{
  "num_attention_heads": 5,
  "qk_norm": false,
  "init_std_o": 0.00656,
  "init_std_up": 0.0359,
  "optimizer": "adamw",
  "learning_rate": 0.0017,
  "beta2": 0.95,
  "warmup_steps": 569,
  "decay_shape": "linear",
  "train_tokens": 152000000
}
Each number is 500 + 25 x the weight over the matrix's rms, rounded and kept within 0 to 999. Layers, rows and columns count from 0. Numbers have three digits each.

# layer 3 attention key, 160x160, rms 0.0397, rows 66-120, columns 80-159
514528499571503493477493506487522494483512491525519486513488493476528525517466500481486494521493460484461517440483522522516545486512484496466552505511477481541514516522509496499533486473479507457483489469501477513500494505506478491502501488
474438471524497517489507492487479522486515489489515515527488498507528516546503505530495534506487515489511470471554515461521530502486509505524486539500495485521479471513498458497514523548516489490547511480512476485515506520506505473538495503
507504536558476456476549464493517490479537452485508457498492532498502501484499495504495500501496460506518540467465479495479501463481511488470533492492502500502486502508508532509483485498477518504521456530495479488504505485480460547515522514
460459496549462467493525509493458510510473507464509488507520488499498517523516470509458496522483468471471483484536490503521485522505483496435496505502469498534493491523545488511508502524537486464513512527503472478502478546525520488524511494
521519524482518530528539479494511473483499498538485490488512536499484471481490490517530498506518477500533517517516519514494528518454549525551501475459535479463512475504516544494491517522492493534478492509504513509508502507481499506519497492
527542515526486466495529496509535506501534514512484482493524519481488481472518511489483515501550471480518474485471509502485475474507498500503492485495468500514500505533477527482497480470487476502483491528460511529521509469523495532487540492
507542532532498515496508464482508480481527512506508458483502544472483497535485504515482518507548447501520492485516495517493506494503493484473532519463475503524499502509493480523477531482475480486522521525504499522467540474520488537529489491
503459487495452496499473532522459512513474539500481535500493476548532512535487479479465504495426511537506511482501510487537490508509502491497497513517462497521521491511490476490482511500541504467485468470544509459512518519485554511505495508
514504509493507516477515517481531485466551500511484513477457515466490487524510506541485506464511480488500498490516466507481461479473526485518478506489502478517486481507502479502523467497504471515518506501483486515475492511508482498536489515
519482450489483481483480565520470512500494509507506530502501442524542522526457484478497470515472474527489507504511516464526506497507495494500536492516495507500534471534516505490504455497509505487516502449537528476493510476520526481513483479
496520513466511535553485485467506493495507521481479484468457487470493480508548507535491508510509481499550496518512483487504502486501493532479493499490528484506491506512516489500477472507507470512506532489489473504499514505514471477511483469
466448462503498491470441541542458502506457501458545512505498518535541521523469482490513521548485539530489501471513528508520469506503503489478514496540482508526525478516480488478501507493514511445485530478530505489536475501476527475472484526
524491542492534568526501490458534489471564494474474480467495517495484489484527487504486533496521483458510527506529496512508501497508492515526489505471522500541464494498520513525465505477462477544529518510456481539457519484499494469482494509
490464491509484538495484543504502475500485523469492493493484501540507466550507477487448533515522459479516526525510528526522478498505535471473495536453462516541497477486507481519412551519501496483553506503503457502511513475473510518480440489
510492447487525471478494488512469500524464547502515509506527490528509518518437504461501484515495525491489479467520529509512480514502470473496508469513513504466517510491473499491544460502514497454492477505514515489502472532496532532488530483
475540548538525514490514445437586486467547487508460480505470489435511503459539508526525531499485490464506512505469490474494535475468493522489529510475485496494477525520516508512486495531441488529486526532519447528496483476542479486530522495
469554547519515583524512487440543453442539474527445519499463514432504442483547504533569508501484483460535524544479495532506571473493501495574510531498497490524520541540486494536498466517446464560508520492466454517483500489465487473489487475
501490464467486543528487517476545496492554483457487472484484513491517475493521514480474568512483483497521495474515505523515491503503512486475468511477513488526492518511483501479471493479482483510526518492497491508479520488482509515539502525
484493549538510532501493515504555452494583487487520465511457519473491491484507458480519546513480472483495518483496556520488509513488523485526522538474484482511481494516526496495517482490417507499526499498496453505503537500487491499474511507
460473452430501454496502544539479563550479487532515541466496480466482489545484504513496488532516490526487491533572454521490510498549512493464465431504533506489467457511541473502564443498515504487508559503513532489515471489527505483540480511
500500522503534560513528520534545517475525478483462513480465532501531482479530478492497594492492478463481490480479492499526497536549497484508527529485502488502469509489497497524514503518477506488503493522487476505524554553453457485520490481
482582475535497512463494501499492489509448535475537439550519557521477502527508525517487484504482492516458471468500498485533479458499487532481547491482502497499513476484489460471526507483508506492489509507514500506524509541509515469460521491
543490476509526497509487522509436477500495525535486501520492514508539536462427495458525475554464466518460480478468505454508534532484475470527544466503526525483474493488499496519541467506491521446473486486480537478487526528496503529489546477
499522482536512501479475495489458500459499479494480507515485495511499435504500493490549530503483429479489452436491508553527517494500489491487560522477493495501497498503470521521514503529476533566515485516494461486435491493439516492460510489
484467498478510542518511550542526511481533478495443579503473482508532515440532487504491555490474487489506533515497496502522490514484487497501480499509526492488486538507505496539513513562490517519516497523489476507531500493482490510488481506
504503483486483455514486495485467486493443475499479527496532479495468516483500467516494478518522498505498467521453451502512544500492491510478541508532526467475435490502498494500489456510518521532506534494483511509491493484498529502515482504
491478536485511546479507488535486474507536504471507495531501463465512529488506477489526518507489530560592508443501520509491512482536485450497535497484508513496515516491532513519481583548493534527502505516480436503511468469459521503486491483
494488510533510477518506508489450445499477549532470526505501464520536517508455465428535501495463494503491505511487511519517523551502500483558533501469474480479540528502494474489523508506465499494515475470496472446428473567482504531469565479
504456550474494515541521510492558471517560513501499457519490534509508483522506512486469526489514502476520506474500518509469473532521482497488489521501464493514562496511466497498449503461464473493539525491476481513542531486505499483483516536
516503520500516525501520494488549446450498498502489508510480493533467517523495506487495488470509529445480518481488494451519516518481557508547529508512417508550512552487465508506475492478483497503516491497485507516519522460510505485489486495
507476455452470481529485510494510554513464498525502501488531501520492486532519529514489499481555509491477476519529449492500493511528553508455514506468492520508553500467495482551532513491551512476461516468486563508521562505495518513525471509
480475553472515488479525487490501493510549476536461462501465552518470504461466461492483540551479500499538554478504507485478545520497504543497484476541430521539481501522470469492505525530494479513472468500531486519501525476524463462517484499
465490547491539488448504489479547463503533466510504483493486553498518475454477491510506479561485478495507511498448512483492505500488502523526468507507476482544478497531511489487495487513500459499531499508497469506469478504549438468531507460
490527507543518539506528496484497441500496535505499487522482491497523474463479510476547471500442485490505519517482534527517504475441472502525521485463508458461488509535514508498484475499479464545493470508466466464474475520529468496474525482
487474477477472494517504521523498558509498489502485492568529511509518492544531508500471498507526531514490478492505507464506480502545506497490549486522511524487500513443477494545503518500508533474503521517499523503527517513481531477522468525
452484515492499486506481524527528515482523458545496517494518538462503524454509493494485529533527500481518525483483483507520494500500502505501517520513498513544499501499498482501523486500479510485506502508506495526510506501528500465511476497
490501521499540508469492488479471472487520487526522483442468488507513516476485467496516520508496497477504516527498497517516535520459492507489471493510499475566489521519505486485481497526501451488474496462474484506505503518502492495498509447
518499500511485457491467496508471526532465489469553529504506470533503530532549470487492520489509498480474497477511478528495487536503513503487484497500520499485504507499516470549499517510507504480506519496503493519545524509490549525500533501
520513535533519487490511488459493485511518536480474513467495486528471477496482520473528491488501495484495509531462485540500490480471492500522459520507507484498546534520530497486484512504490488502514462513464505480463489531500480519532505490
517510481498427497477499498468478549512496498481479546520487493553497479510552513508499491476506507514467457494516532503511461514551518512502512482462515500465488521458496497551486541503515503533524491519458505506505508526463522516531515522
457507512491503536492524509492550486477541503481492508477455495485525484488504481484473486500482504497539524524491512508514536507458469519536494495519521477526510526513514516515483473503475484524501501511498490506476507512475499513545497506
514492486509514513505531502489489491495529506504488539486496512466511472479452503512498491480503508487488510522477486510486522477493516494501473501482520486494488518511503504518477471470475503506471490499490501494485482505525480484521526523
462511560490484471500515451461538504507518525470517490486508499504504515481485444453467528453489471488527529479509488461493500565498465503501518532498485473539503568487519518501525502513496490501520512487505466550502481545476523502514493467
517514540507510523504496484451530504506521499500482461470465488504520478470449494499499480495488505502496521524502500497534531485489481507499463508523493493535504508500519470520494479497486519538513440463478484494498487485491496503499480508
476449498495513546497492499493481499472475508521500520516478479460517487505497493509523529569470501498462483526516493501502501523491534475471485453478491531533450470510492480494474504506509508489516506489526523532511535488539529522473496498
539501501540470450467481487511453527534463501460519512507487486500483520496535484496496542478508492505425460495495498511527448516520522510501548508489558524508490496485506507508515516499488488500536543503507500514546497514506508509526519511
539498486493502528506519530497512517508543498501525490501471481477489474513514483502473481532512483529508522527520501529514522483475495505474482485530496522494486528522513501500488499468516511508521503507486521499493516486504506489497488548
510499480504528485519484535554459541504462530497515540484532501503496480537551525526513522481523502503504447491513474511512465505514530514488494485493527535468484473470499476521487562498499519474481503508521517495524481515482486530536518539
484514512494464498521501514489532491491508469464471530500484501476488511510499500501473492506494493510525510501493499502492498486486474517501498519497498483483493494497482512511506500501525501483487477506487499496509489486478476501502452484
521471417447422496513498510543485617538447507477492525491543466548467510570521538496422490473553520551475472498548476486460421520556565513483505467471515561465519467394486496509511525506558533479512499534503580499574530478467542540526485532
485527444483533495510482535538473502493502479502523486495508481478494531530530522471545543470516490495487516463528483541487446494487497531495531516474570468483502497478510477456528506526487484481470494547534517477546452491476494539486491499
513484505513493500457510499508473468500507488495549499482476526516529509502510477492462503530494494490510497479535501455547532468473506500506519478531473479487513504498486528495495504463480493466497542458544506520471508476501513485490473494
467516485533562503510500515499515477501492510512524494531484501470500477478494448445511507530505477498501503441491513540525505486447489487500516499482494488474504468541500518439507485517462479489500533477536466504509470513505485487476525486
456491541504466538501472495483520512488521488515495502471505514471487516495531500505482551482515532481522517509496514503473496516530558519472510517495532518515500527477497462547505521495511526503515514508501511561551498514507489519515485487
507503472492543451443456465495477504498457510528505522478508491489506512547519518482470497534502495497464500500489506553530475504525509480520485476502437490518484453473522515450491464521501501463498514496473543463445476520487516519488524490
# layer 3 attention query, 160x160, rms 0.0425, rows 67-120, columns 80-159
467528491492500512511514477505484493492505495519487457517507519530506480489503530490489492492535482481494545501508487505485520492495501527489481498494478479531505491524500520510484479480504479467473499510493503470487522518500505471482492474
479487489503468485487476510509500496512484515510509522507479504483492501488505513503529476480508502522504473554503496483482494532491493506499481540513478496477490481535506457505527518477504518521528450482475462482490467506509508516508485527
504512449468494495522487525535468519464504507478545483537466523515518525483480501498503518482507582529508533484488504539518461499501507528505519504518504499499453476471520455481508516496496514483478556456470530521578528475475507503484479497
494485509528511518485517466486499491507506497506497494486538512511522492460513510495491509489477467484497515513475523493502516470505506507512520517495515477510526514510469524497499478512510490516518467525499484503439486518518514499489502497
519486514496459495482490496472525505512527498536524533518495478513502485512479517525493492518477487531494468574484506474472492496509501508478486509492473526458522495503532530539496531487533503541507473493483472505476501518515472506522500539
525506510490446498461508515496523503537506497513468525471506481526554470513475498510507470507477488504498462535473505489487489482472517503456491495490473510465511507489505505506476471515485514523527484479515481519499527524507497480502532514
495499470463507496508512511534483501488487492508509519507482506485469521499483511525489525477503527483516510507508463518515497523463535489475509499501510517468476481479531472476513523508527525489511520494527496509545534456510497508508469492
505510504507495510449483468475500502522494520515516495471537516491512462530483508497508509517509510528507467486495482505501496504481549498524516491485551487529514501484520499509469501546482488532475509487477488525452501499497517516472503474
501481449455517507487499504506492510513454513515493487483501507461491487533485506521500533481547508500503495521511473499488501505492551477495504473515493487493498487468500490491496515521531519490510517467546533493530548487501513502475475507
497521543513532510486498471500498510497500485501494506520513492504507466501495495495534525516511489503526497532462544490473491472488519477504493498514492469510522523496461520529496479504485505529481477497510473480479473535507505538501520485
493509501491510467479517515522499507527489508470526512516500519544500576515490485507502531490495512474508537488527499497490489520474510512509510461507479500510458488509495458452521483527503515436516536514523530500519508499516562513504497487
478518506525455506498512460457508488503527492493487522513469515495531489469490476490506496530486496517522498517464534501509509505500484505509514508456508505508503541458511499551476533517465473529458504476479459521480466481533523492474495512
535505512488497491469502524510508498554528506489523508470505494509516486497478508497469493544448505499477511571493465471471487477483528526488455465529515482488493501507488486465481475509524499504521500465527507524499510483483491456554510499
533482468475496479522510535564496486474510539506547504492467486541506536506525503486471533487536495489496518491491508533533468571474448530465509539504487544476462487512533500459497500458519520442500524525502521455564506506461524514506499502
475528533547495475533518470499482493475490484501507519527497508511518484471540493488513499522502504517530490491499529513504544489516476477486531507480501516531511484505500480545487506496497520506505504518469464489516477476494516509477513510
477551522496491537545484476522524515510504480493482475536502518485499493475522477505515496480518506497498503496492504500495499528489494500513487503494522508510492493500499482536494503482461509523483522499504489500496484499496476524453485512
458499507511495556473472463483472507540526546542458516473484465482534484487494530519529475524462505508514451538506471495509531508465524481515474488521489477524522519439516493523478464530529498530515518494481521516480488502488475481480522496
468520537506499523471512493545477477491522512502519558513487533480519499482473527479542503509496502532487485512479503478531517508514495473484525509463484502526527536454514497507527522486496496503485484485432499518518497495508527520495484525
455477438451574482489524491502489490521447533533443499436509454466507488508448562518506499522493520490510519507517462501472477527486552494534481443524511474480549479505463502461529470524548523465475474502543566464482493527499478490478502473
487516552489448555522498483518451545481552507507529501506460523492515531496511523500530506506506490519529501499504509513507486528515479517492491521491514490489508549479475517546494538503474477506482520496478453500507495502489483521507494535
517544495500473505523495496548498498483504493493555494531491515539483528506488482478539494489529478486463508479487511502515462501484445487500477494539514492499531511507497497482541487512493497473484509572524496483498475534493516528491519542
466514507485499557447484506512492498485537535545483495548476479501535537538460506475476547510564504500496496496474481510481497537512507495503488528474493512502463499456495514476498498488515482487519538529508475522481497550516545509499505534
483513523459461526503472517586487484541554516472531501527457530472504493485508489521563521491541505502491486491492538481524480486544496493466488536568481488537495475468459486500541531473540518505515503502508503531543488487474456506516511545
508453492494526553508478483484496500489515498516468484499482482495487484478493513499474484495495500507503494520530474512465512498541518487544485507480525513522514475470516505510426528525517472556518512487505512527502527495496515489533448474
519520499515519530518481503504543489471502535522493447532518532479495481505522524513514514518547518487481494518505500451473497460540520432513509464569479461495530462517464531489481509458489519508478465525503493485491551525508477501509461477
485462529482498486495520515490504504516480489545500526510431520501516512488516494497482469502462500508497489554503473482520491515526511505505463464479489501526488514537496512474478497518520507540539504454487503538493508473502469517565472496
500535473517468568519483517553560502469523485465513493503461505491518520463491497522499562510542496526474490515489494503502475519494484494498471501496514477487453520470468470483547519468505493535561530525515513557549483506478460486497504545
489490491485455472493490485513475514487502503466499517521491498507514492486524503508490493503449524489496458511477484518574502533507507528480555502487504516504518526462557473518474475486523495515483538447503505490518479484457482488482498502
539513519492480511509469464477532512508519499470471449519489497534475499496514468523471477463495527522490526509476560502492498512503508533475519513461539526550506547473513519530469474518484497490495522480470479513489516454507501487465506548
455459496507465482496546483517515511510522456510505501538505524493516496461446495492492509510494475530498501465460520501484487502488520527489505521469515485492498554529451553493513506519486499510462506532493469519466493515511472526510471520
513526509526487494525525489468480451513459530476494506495486480476521473474528484503522523497500504458543508497493509512450513493479512462512498483461499494493453492506482521514519468547494543531523471462516466509506516459504504497477518500
497546530523506463524536465455467458501473500500504496513476460485518466487539453455485503516466496465542513473476517526488534492450490497525508477485471482510459541526461540499491457535474509531508478488524469502488502494528507506459516469
537526499480521508528499518511494478514463538513497468473492471474505490549554471509483510500518515466516499491513472478467513517529510502503479479476503503536492463473521476512501495487510525477543472502518518527520511493484510516467527503
502460489488537511483519524548519518489517511483519512480505527512437550480465516489506490498493476504478499538500463529521466553522473498484507494490528500511525502522462477490471514516499494515468506538466515535513486525501511526580491518
495489507516485485480510476464495504467518490496501508503490505511486505475477505481521474498469481497494539506480514532498519481454463496525523515539531467520489530548523493483491513534464486551479491489478466477443489503529508491492520450
486495496502487488501517497515477481522451483494474496511502490501520438499497502524534521559489529481517527465480525515466525479467522471496491505522461508504489511503483519487498468525494528509531462472527463491501524487496509480475527484
507483482480483489503515535535546545528492484502507504507507477493496499508492511516459493504534523511490490481504498494477478518567518475473509500467513543502520475470482497499482527493547505483540502522553501538535534491475509477532473539
476505493507466516495489500482478504538491464462480529514510463485536438500507488494524486507456519505522494461472570469516510466477507467511498462508514499457545561485495523521488496524471504532540473475475474488498492481507515509474545476
520457503478464500514465568541506515519517513506514521506498505475507503525491511517484476472503526522500463512517476467493462494526522532476533471503526515478506449454501477506519508481525526477532518511517532519519522508468479466498476553
517498495526507490468506479490507499467515497492510521495486506533490494500489474499514481519437482544501513524491505520513501482471464503481502517469502488496485509501527494522494527490459477522472502490441500517480514507501504508495505493
511506490521505480492537464488493477536469472504466477496508484473477471492498510508505503498503463503523520487509494517490525485483460466554516470460507499483500531489515501536520503546505514543485459472468479477464500532550480539462531490
467470479498472484433498526490501508448524505464522524478473508541481536499462482492519493476446483486507509528473493538496493511500498542461490542499494508482506558512522503449467520501484449503509505475480482538495499530505481503532465506
501515510497498501460551480458500477534471492530477505474485529484504483483514481517508500528503527469513500479495527490522552470496482484512477481481498506506498517488531523524502481510498454538512488483488471495469519512522495493487508470
445493520513526510514531466461513502515488500490479481528484496471525518483505487499473511533505502499507524501491453494493583514517494441527505462503505499535474477521512497518488473523504513534502565462523544475457508521547507479518501528
483493506519490502485541473522516534502473528487480508493513486506499492494481491497477511477496487496498462514482482529493501526517487491499499499490533508498503496510466467476531493527504509508532481518527535528548497508504501492483497518
519519540524503488491517467437512474528475493529459484502506516440505472447502505519489480543497485485546477497509522467486532465474518501526492439489502472514514509479534522558498512502498489543497480489469492520479509496536503479454487465
497493512510527497520495509499508507513504500502485496498506473478506484487477533516512503493512486503488494500513479484508481489496509497506534477511483484503520510503474500524522496469516523504517510515517483490505466509508493521486498489
501535557565540507506508430442501456537488479495473485514473464450527461434505493508567507523460480490538514496473532475491529443460478505544466468476509447512542521536486539513503450497483493562493520482491460475452495498558509487454572411
505485512510497498478521490487525497533501498490479528484492459474515483496464499509480511523484506482543474498500493477502491493497515505506502476486498459477543499493500510504499471523528515512501491519505509496497490500504484469475527499
492512518490514558544525488508506500516500491514526532494504480494485488467502509461549503479503490471489535461486479531517513551492474472547505509498526509499505499471490501496487450520499505514494491508500500497542471522515517509455525479
515512492486478487515483516491465512473459536494512458458497493525560515512498529485510522501509526455511528493507484500490467497492484518451474537515511517488499463501507489466484540475502503462474484504485509467515512466496504501564474476
463532504508524501538511505525492491478458508486519484510481492510481508485525518486483517475531513481478520504549496538503508525506471483533523506512512506496452490520482500497494508468484526500482508496520499450514484512517530530507501491
523444480488502550507492490490530516502543462494494523496505511482511490493482489526499482471472486547480496509464481497450532526549521474520493478473514505543508508466540485511486505528493504540521542466475482519448526497493459464477480502
484504466430499476460492532483491513473496512526508477498524495521490479556484508475494497524511528469478509494489504490521492502524513463511492509556443515476496476498529492463515486504516515455494509501560557437476488493475492503516562514
# layer 3 attention value, 160x160, rms 0.0322, rows 64-95, columns 80-159
538500491556462512489498505485497528462511493524502527483511513496535501533455471511484541466453499503514464481537508514531488531501506489498535539538543480510505503487531470530483474513534485467481499467443482467485490467457512522474541494
465496488513494500497483509485509505510528479527521477469508500504536545556482462533508526479489543551513465500543484453503483503545492523491494529510500504499486452519439458474526513476473452478509551519505524502503478522487504497520489541
518463500572471473504542529511477527482512472472519504475483458509485511488492498522498512524514511493486513503500506478509513520507525498521498475493461519476523531500502482497527487510476512521413562507479484488505518555482488529483499474
489513508483526499489489485467508471537496516536438478574497527476520513497507454467491498482538463525502536496497454490493500512528529533515510463479461452530474484500469456457512529485470451494528475521506514529496513533559498511501481475
463539487518457489532482536502485493492488490479488509500516532510502540489511477508494486533523526538539485477498514474485533469508487523454531475446487487556438498489526511515545530473504530497473508523500519449498489485521501434497494496
506510522520532515507488495498499463464512518541528508529473481483525502508496509513494493531485470484514493461508509533479519469478490489439533486514493524535469531506507478509490475487482529464508499487473457537497485451520533494504487486
510480494504518508463511483463550475506463509508512486484484476493520512492490470499483537468462527532507517546523506468529512512472498458507522478514478517481488516496526499482495530473495464539540524485520509483522548492512511477518489520
475523538484532490492516519508480516462533522512431506488460467520499506499467471501486501488481513511481538488507474496498502459468483492503492471497473494456484519506554464486507465502526513497511534479479466493511468428487534501512465517
547514489516495525527491490511487499497506520503497515490499495528513480567460527474472476498523531535509497477541479520479466520469503547531485525518503520520563500521522523470524499518502455523510533467482511459508528522481528488528462517
475531509498485474531497544534508551517493495544492502496488486474501520469472518562498500515525518551559466482475481510522493514525473528475494486478527526492513486507500504493505498509491474464453524530490525507488520507493500452489501516
512456490505498491501491446506556526478528504499541497479526512490513469506497505517492504462443535496519515514510490547470499503477485483498492505515509512481517476503486514499474485527518522547443439521555521509496499508475479443493520535
484507483526532524452490522484518470474516477479514530515489515497469515478488482522481538528524479509502475499453444488493484497514488492476530522482517498492485484502502541516509473537507520515476493472462508503512496545505507489516505472
486506492464524521444499482479516445499501510454506466504446501518453527484497471475454487495499464448511500524487482503570478522497544516518524545517473443475528509543526528467530475493487484511524535479471494561522487539532470489521501485
549526515513494481538471514547509549468499510464486463490512514495507455470499461493554485521458495535515493515443503471473498477468527508488447477526540533521512505493521490527470473564509552516491511498520492496493551556475513468526506539
486505502496471507496498500521487503507478514451479514493495464470557477502486518517505526459554492512526460507501463500502497522500522501451524497501520473480479500476462510436485569552494506500449518499498536525461495524470519502511493470
534497504482506518490508493476537513558506526488521467535493506525450450505495524466494518480498494483495503473499455491514448534506551476568478485523519477475554500500497549503495491526539471547525472496540510521502533524540491484476530503
514563503489511451533499523527494502452472523506467505455480459475507502473523514531542514487493521515457510507483517553497552491501467503492482523589480499511455556522533482482521508505466463505482557446442470450490467510512499498504519475
507460551526506496491487503506475542523503508505524489520515535508488479529458534497513454510504514489492462479514533489497496528437516507479473519464532521502534496475507478522493463484520482484520498534491492511488468481472534496503494516
570510477485497492504474463488474498445510480518523499501480533523504472469479484529478471495504535545517496496500498499501477495458446521507505482457540541545473510484514487517538513504506506475495517482466510488503502522456520511492466503
482488513499491475514544458469460511534495500476529496486486514476504495473539502528512521506500510500484516506520521499506500501512499470459549516506506525523518497482500482512435529503480487459485512489483510483476479493519475501524472514
537485508472496515475476469492534450472497522502516490521485510543507526496431484488479533500514495523497459488528473499511512544503508536477464575519526507500513460483449475519475528508543497459523491485512476515482506509503525535532489505
461495507489537517503530476484497528533506490460456531488498505532521459524542526481475489499509515534479546469501513431476501510503501543516498496508468527481514491515498464467514505493488468519520521478486514496514490525531497517512522537
516502486465511514486491532509504526455496520511503548509490495484511470494504481540492541491481554507504458482487488506493531453495476497505526479533491509483541499499512485484516505517497548488488467480486446478542492495499496488508492522
490495505508535488517545475504486504488533487501496447521549511478501506514541527555498494524483469510437501509512520554529504528455465509492504487540500526499517559497542464509510449540479496517530490507476505539499467527530506460478543501
519502475536489505489469475499508526508538473489533496507481482484496462524432495514517473460506477536505483494498535548482514491509503499496487512483502538500491504512465497480488532518517497550481520492537507501506510518516476497490478527
484494497498491508480526499490501513524499506507497492489482482465489520515485473489492508440556520484538510494479523469495513534530494471492505503497509477498498476532479511499493496505482473494534518493514512528488473517533512461530440502
546475499511487546500494486468542559538467499515514490497554519491509471491437483444489512507442558492485519519493516487511506505510498480503484509540501499480537512526559587516502499532517496529513509490458513440520535476500514557480528502
499470481505521528501488486532505473535509494485481461493527464512499482533515452493517522471548497489471460529449478481473497480483528510472483524520459487500514503473523426520516479524490491525473522515488476496521538495535512494502521541
502521515508522490453520484514546493497518461490520541506514499518510497531551447507528493526461534499505535479527490533514486495470504502491518492514456472490519526470535481491498497481504515550504474489519518495493531497478484499485518481
480554486466516478513544491490469438510495537507476507508489494546541499517512522487507497471486537466508566529517499497505494505513450526514525486528468525512497555484516528480517535475478481478517525473472509476481521467517533510503506505
476540512527564506427466484484521461503487493510534507512477527524486500522452461463528525495465559564481507529479518462521493502464516497516491557517483438468481482502510512480481490521506487508561529471491468495476560518490497559470478467
512472521505483492473470462471505512564497509511509434477497492478520486509493515464509514487529480478467501474473496477487479511512467518486479494501526495477496500504505509487507534472505498479495497512514485496521487486535496527464498497
# layer 3 attention output (transposed), 160x160, rms 0.0638, rows 64-95, columns 80-159
537476498522509456490495496478501525497476537477530501502538497544532520496523500472505534516483521497500489468482537521484484482523485468501514490461490526518504475534492531452509495529452463495512502511522469502500480504441504501454518492
518538541508521495460532482518535442502559515511498463472486477503495509494495471485500498514477493506527484479503511470461495524514513481488518494517514500501496482472468530496476549474491480472553513516457503522507514504505516436530497496
528510521469511497531490473553527534485488475494532500519508464504472493518495522475489494498486475508472494494508523525511530518514472554484487513524501515484473507515543512512493525488541498458495525498445486491481525487501500469534511532
476535480489468536467544497498524492528531469506490492497487481444489447515476515517488534453504481484500506507496492462485519469533538498555495471514544472474491491513551496495464522501505505522543499454470529542521495514499451528574480499
516532516539552496495509517527508489477472507515506457478507489470463503483493506455525511516539480470495485517457506579514517536528511512498492460516489488484514476488537516526509481506497519475474489465458492533478466546486445536483507515
468493508532469513460495506487502477519492479548469474475499483515513498501499516553498472465485495537496468521520470455506506457489525485473519477458496549469513511512507477489523510497499559521500503466508531492508455460492503473508486474
479454485520513463494480524511499516556496524502472492477486509491532452511487509526504489492455497485507490490489468472509524493497536498542527524494495496524478542487506502512498493496469484489514500499489501480452500475495502492505494508
481477505509523463456509516533474533543500504520477515460492460529498472513497518527457479513477493528527485481492464468499488476521533477491510507471488489494467467502517492485523476497536528469530499487535534506507464501526487470549477492
517479510500490454505507474510517465547517513497499524484465518538467515458489535474469548472500503488507498475500549516508493523475453492525490493464500503522445517502455511492492508495515490472489491529510469545501542526515516481474493499
516518535512491501501503473491528441472519530471480491516543476526471500476555499471505499487547498501506497495489501539499533523511517490486528498540493489451500448502482495510497502492534510502493511494471494507462460534532472500508523480
497510491521526519501493510490487476459521517491518503522493524538537554479519489480530483522506494496498482497477536485505500498475480535494507492453496483523493455455449518503513479502439506505423526520502454506461519489505546482459522519
487483521518473506465494493444541488491523510519469471514503552483534495506585519527484515511560488533454506490534490498524531506457488525489506462517528526461501423464493519527498501494547475487512507481503518478489499510528471474514502487
460480476463474527481508502458521532537486523530474471508499503478517416535476527554443512480503483497485513493522466482499541478488524478511494479498515502504496551516521507496486499506562495515513492480528529511496519487527479457555490491
531491500497506437539454507497455494493482476480523540535500456530492562505503478473529480517522529500515481520480495534503506500516505534476494546526499501510486499495474458507515485497492514507431520508480479457480508479489512517470497504
500510485481483464515562500486523478541477501487477511502514533497501514483516481476496474516489481497485511491468505540505524520506462513508468464488557513484533524470481521498491491470542463475519500507468525543489512551509475485514522519
524537478499471521542487477479459525478532496445521560521518524516512467504511503450503505506480517469505529509528525487510483489466512488556491529547499472557479502473471492546467482487482486549461514525482498482477544476513514512472503507
471485498484480466496485518533465535545443521511476526486511453480464497522510515538480491476496517561479495503491494535513513513511506466484501486475485537471484570548518482473522507475545518465519489538526538476472484516475490473534508498
552498536538525524497482457482502460454546484513521473481490512545507522488490463471516514520522493491521489496526506494521491506452481509483501536481498506537530481494486520487497511535457466506482513488503447495501519497508512512454477477
545491575567498494488478508515506442487535518501511454501475478529496530507534515499462455483478494470505497494487543525513501502503528495479528481467499534516500532529529489489495474475508501478496496494507495516503509487519481502514504473
505503525493541501492505533505471499481484503493520508503532475505512527499515470479510483502485492477506517484499502488502474497526479496485497487528479517542554549495497505487511500487505490465504500510467508501549484527478476526423518488
484498518461498459470532495465522479536522506544522481480502516518513533515510478490457480487470476510492487487502509474502494508493479480496513491478551512496526539498491530452460497497485473547553502523488486504523488501486512490521479494
511525519475542517516535529550481543526498482486471537462471489536487440489446520474486526517469521495507466476497509504482448492502488488506468527525487455497511478469486491529522510501522525458527489496545483513504538513486501454493504511
512490498474524489478508519478495492487490519505482532511518491539527513464494516436493519529501524512528528456475515523518508513470455475513525494480471482471491479469474511518535485491498527459469500528517472501487469486503510479481526497
483526521498474559523478527496457536462522516522529526523488461501503527505514501536504493498503515569474477547541531473496476500530503520469471507486482485472512469510473488481512541497512519498475545493477498486475501474497471475501471492
522504503529533499498487489503507500491523488528515500517531513514520544507512493481514516489492489484488477497490484469487476489519482511500490508485519486487521464495457492456521488511451529461441464486508483508508523474474532497498501502
512501525525480480486492466519560442518530524520499442521503516479492507516469478535488441490551464486474521503509474487502513496472527504517495493508528482484488434499495524495464486507512516471513498502492554495535485486500503509541485470
511485482536520462524492511494474560492435506432528509513501536536495544484505477473509490506464497470500518534488529521493497518495454467499515549497488527551457518523526512483502488503471485491478466530552471447492533513483542535458512505
491499447466498497529494460437486515508511470497520527479491484490496549465477503483501471505488522528522503533514500494498453523512505488492489526530537438499518496515488508479517532483479515504505484496483488501477503511493520478489464482
446505473475505506486497519467445554522507467509493515507480485483510503486494537518487538509472519512475470519506474517475504479517516518511471478511479499476475516519516502505509509488489516520499500484494517491501494500501502503520514516
496486470483514483494524574550463511552439487491485504467460485502491523502454519504485508504455496485518525510515489513512483488549463467531496516504485501511495519501520485495508510469527499464533473508510527475506453501491488511489487498
469459481484504464484503517453493533572482484522471491498480478490507452532490511528468516488481515511499502490512452492467535484525516491530498492503548539494468575544540489491477514485527487518516494473511518500514508503490506490532496491
486534519501516493529521468508515511474513503490536518463483547522493511498497500497487468503501492494510499501515513478507478571520472495517502512472494480527504468474490522505507472492485491518522489522514532496504493511489507498508467504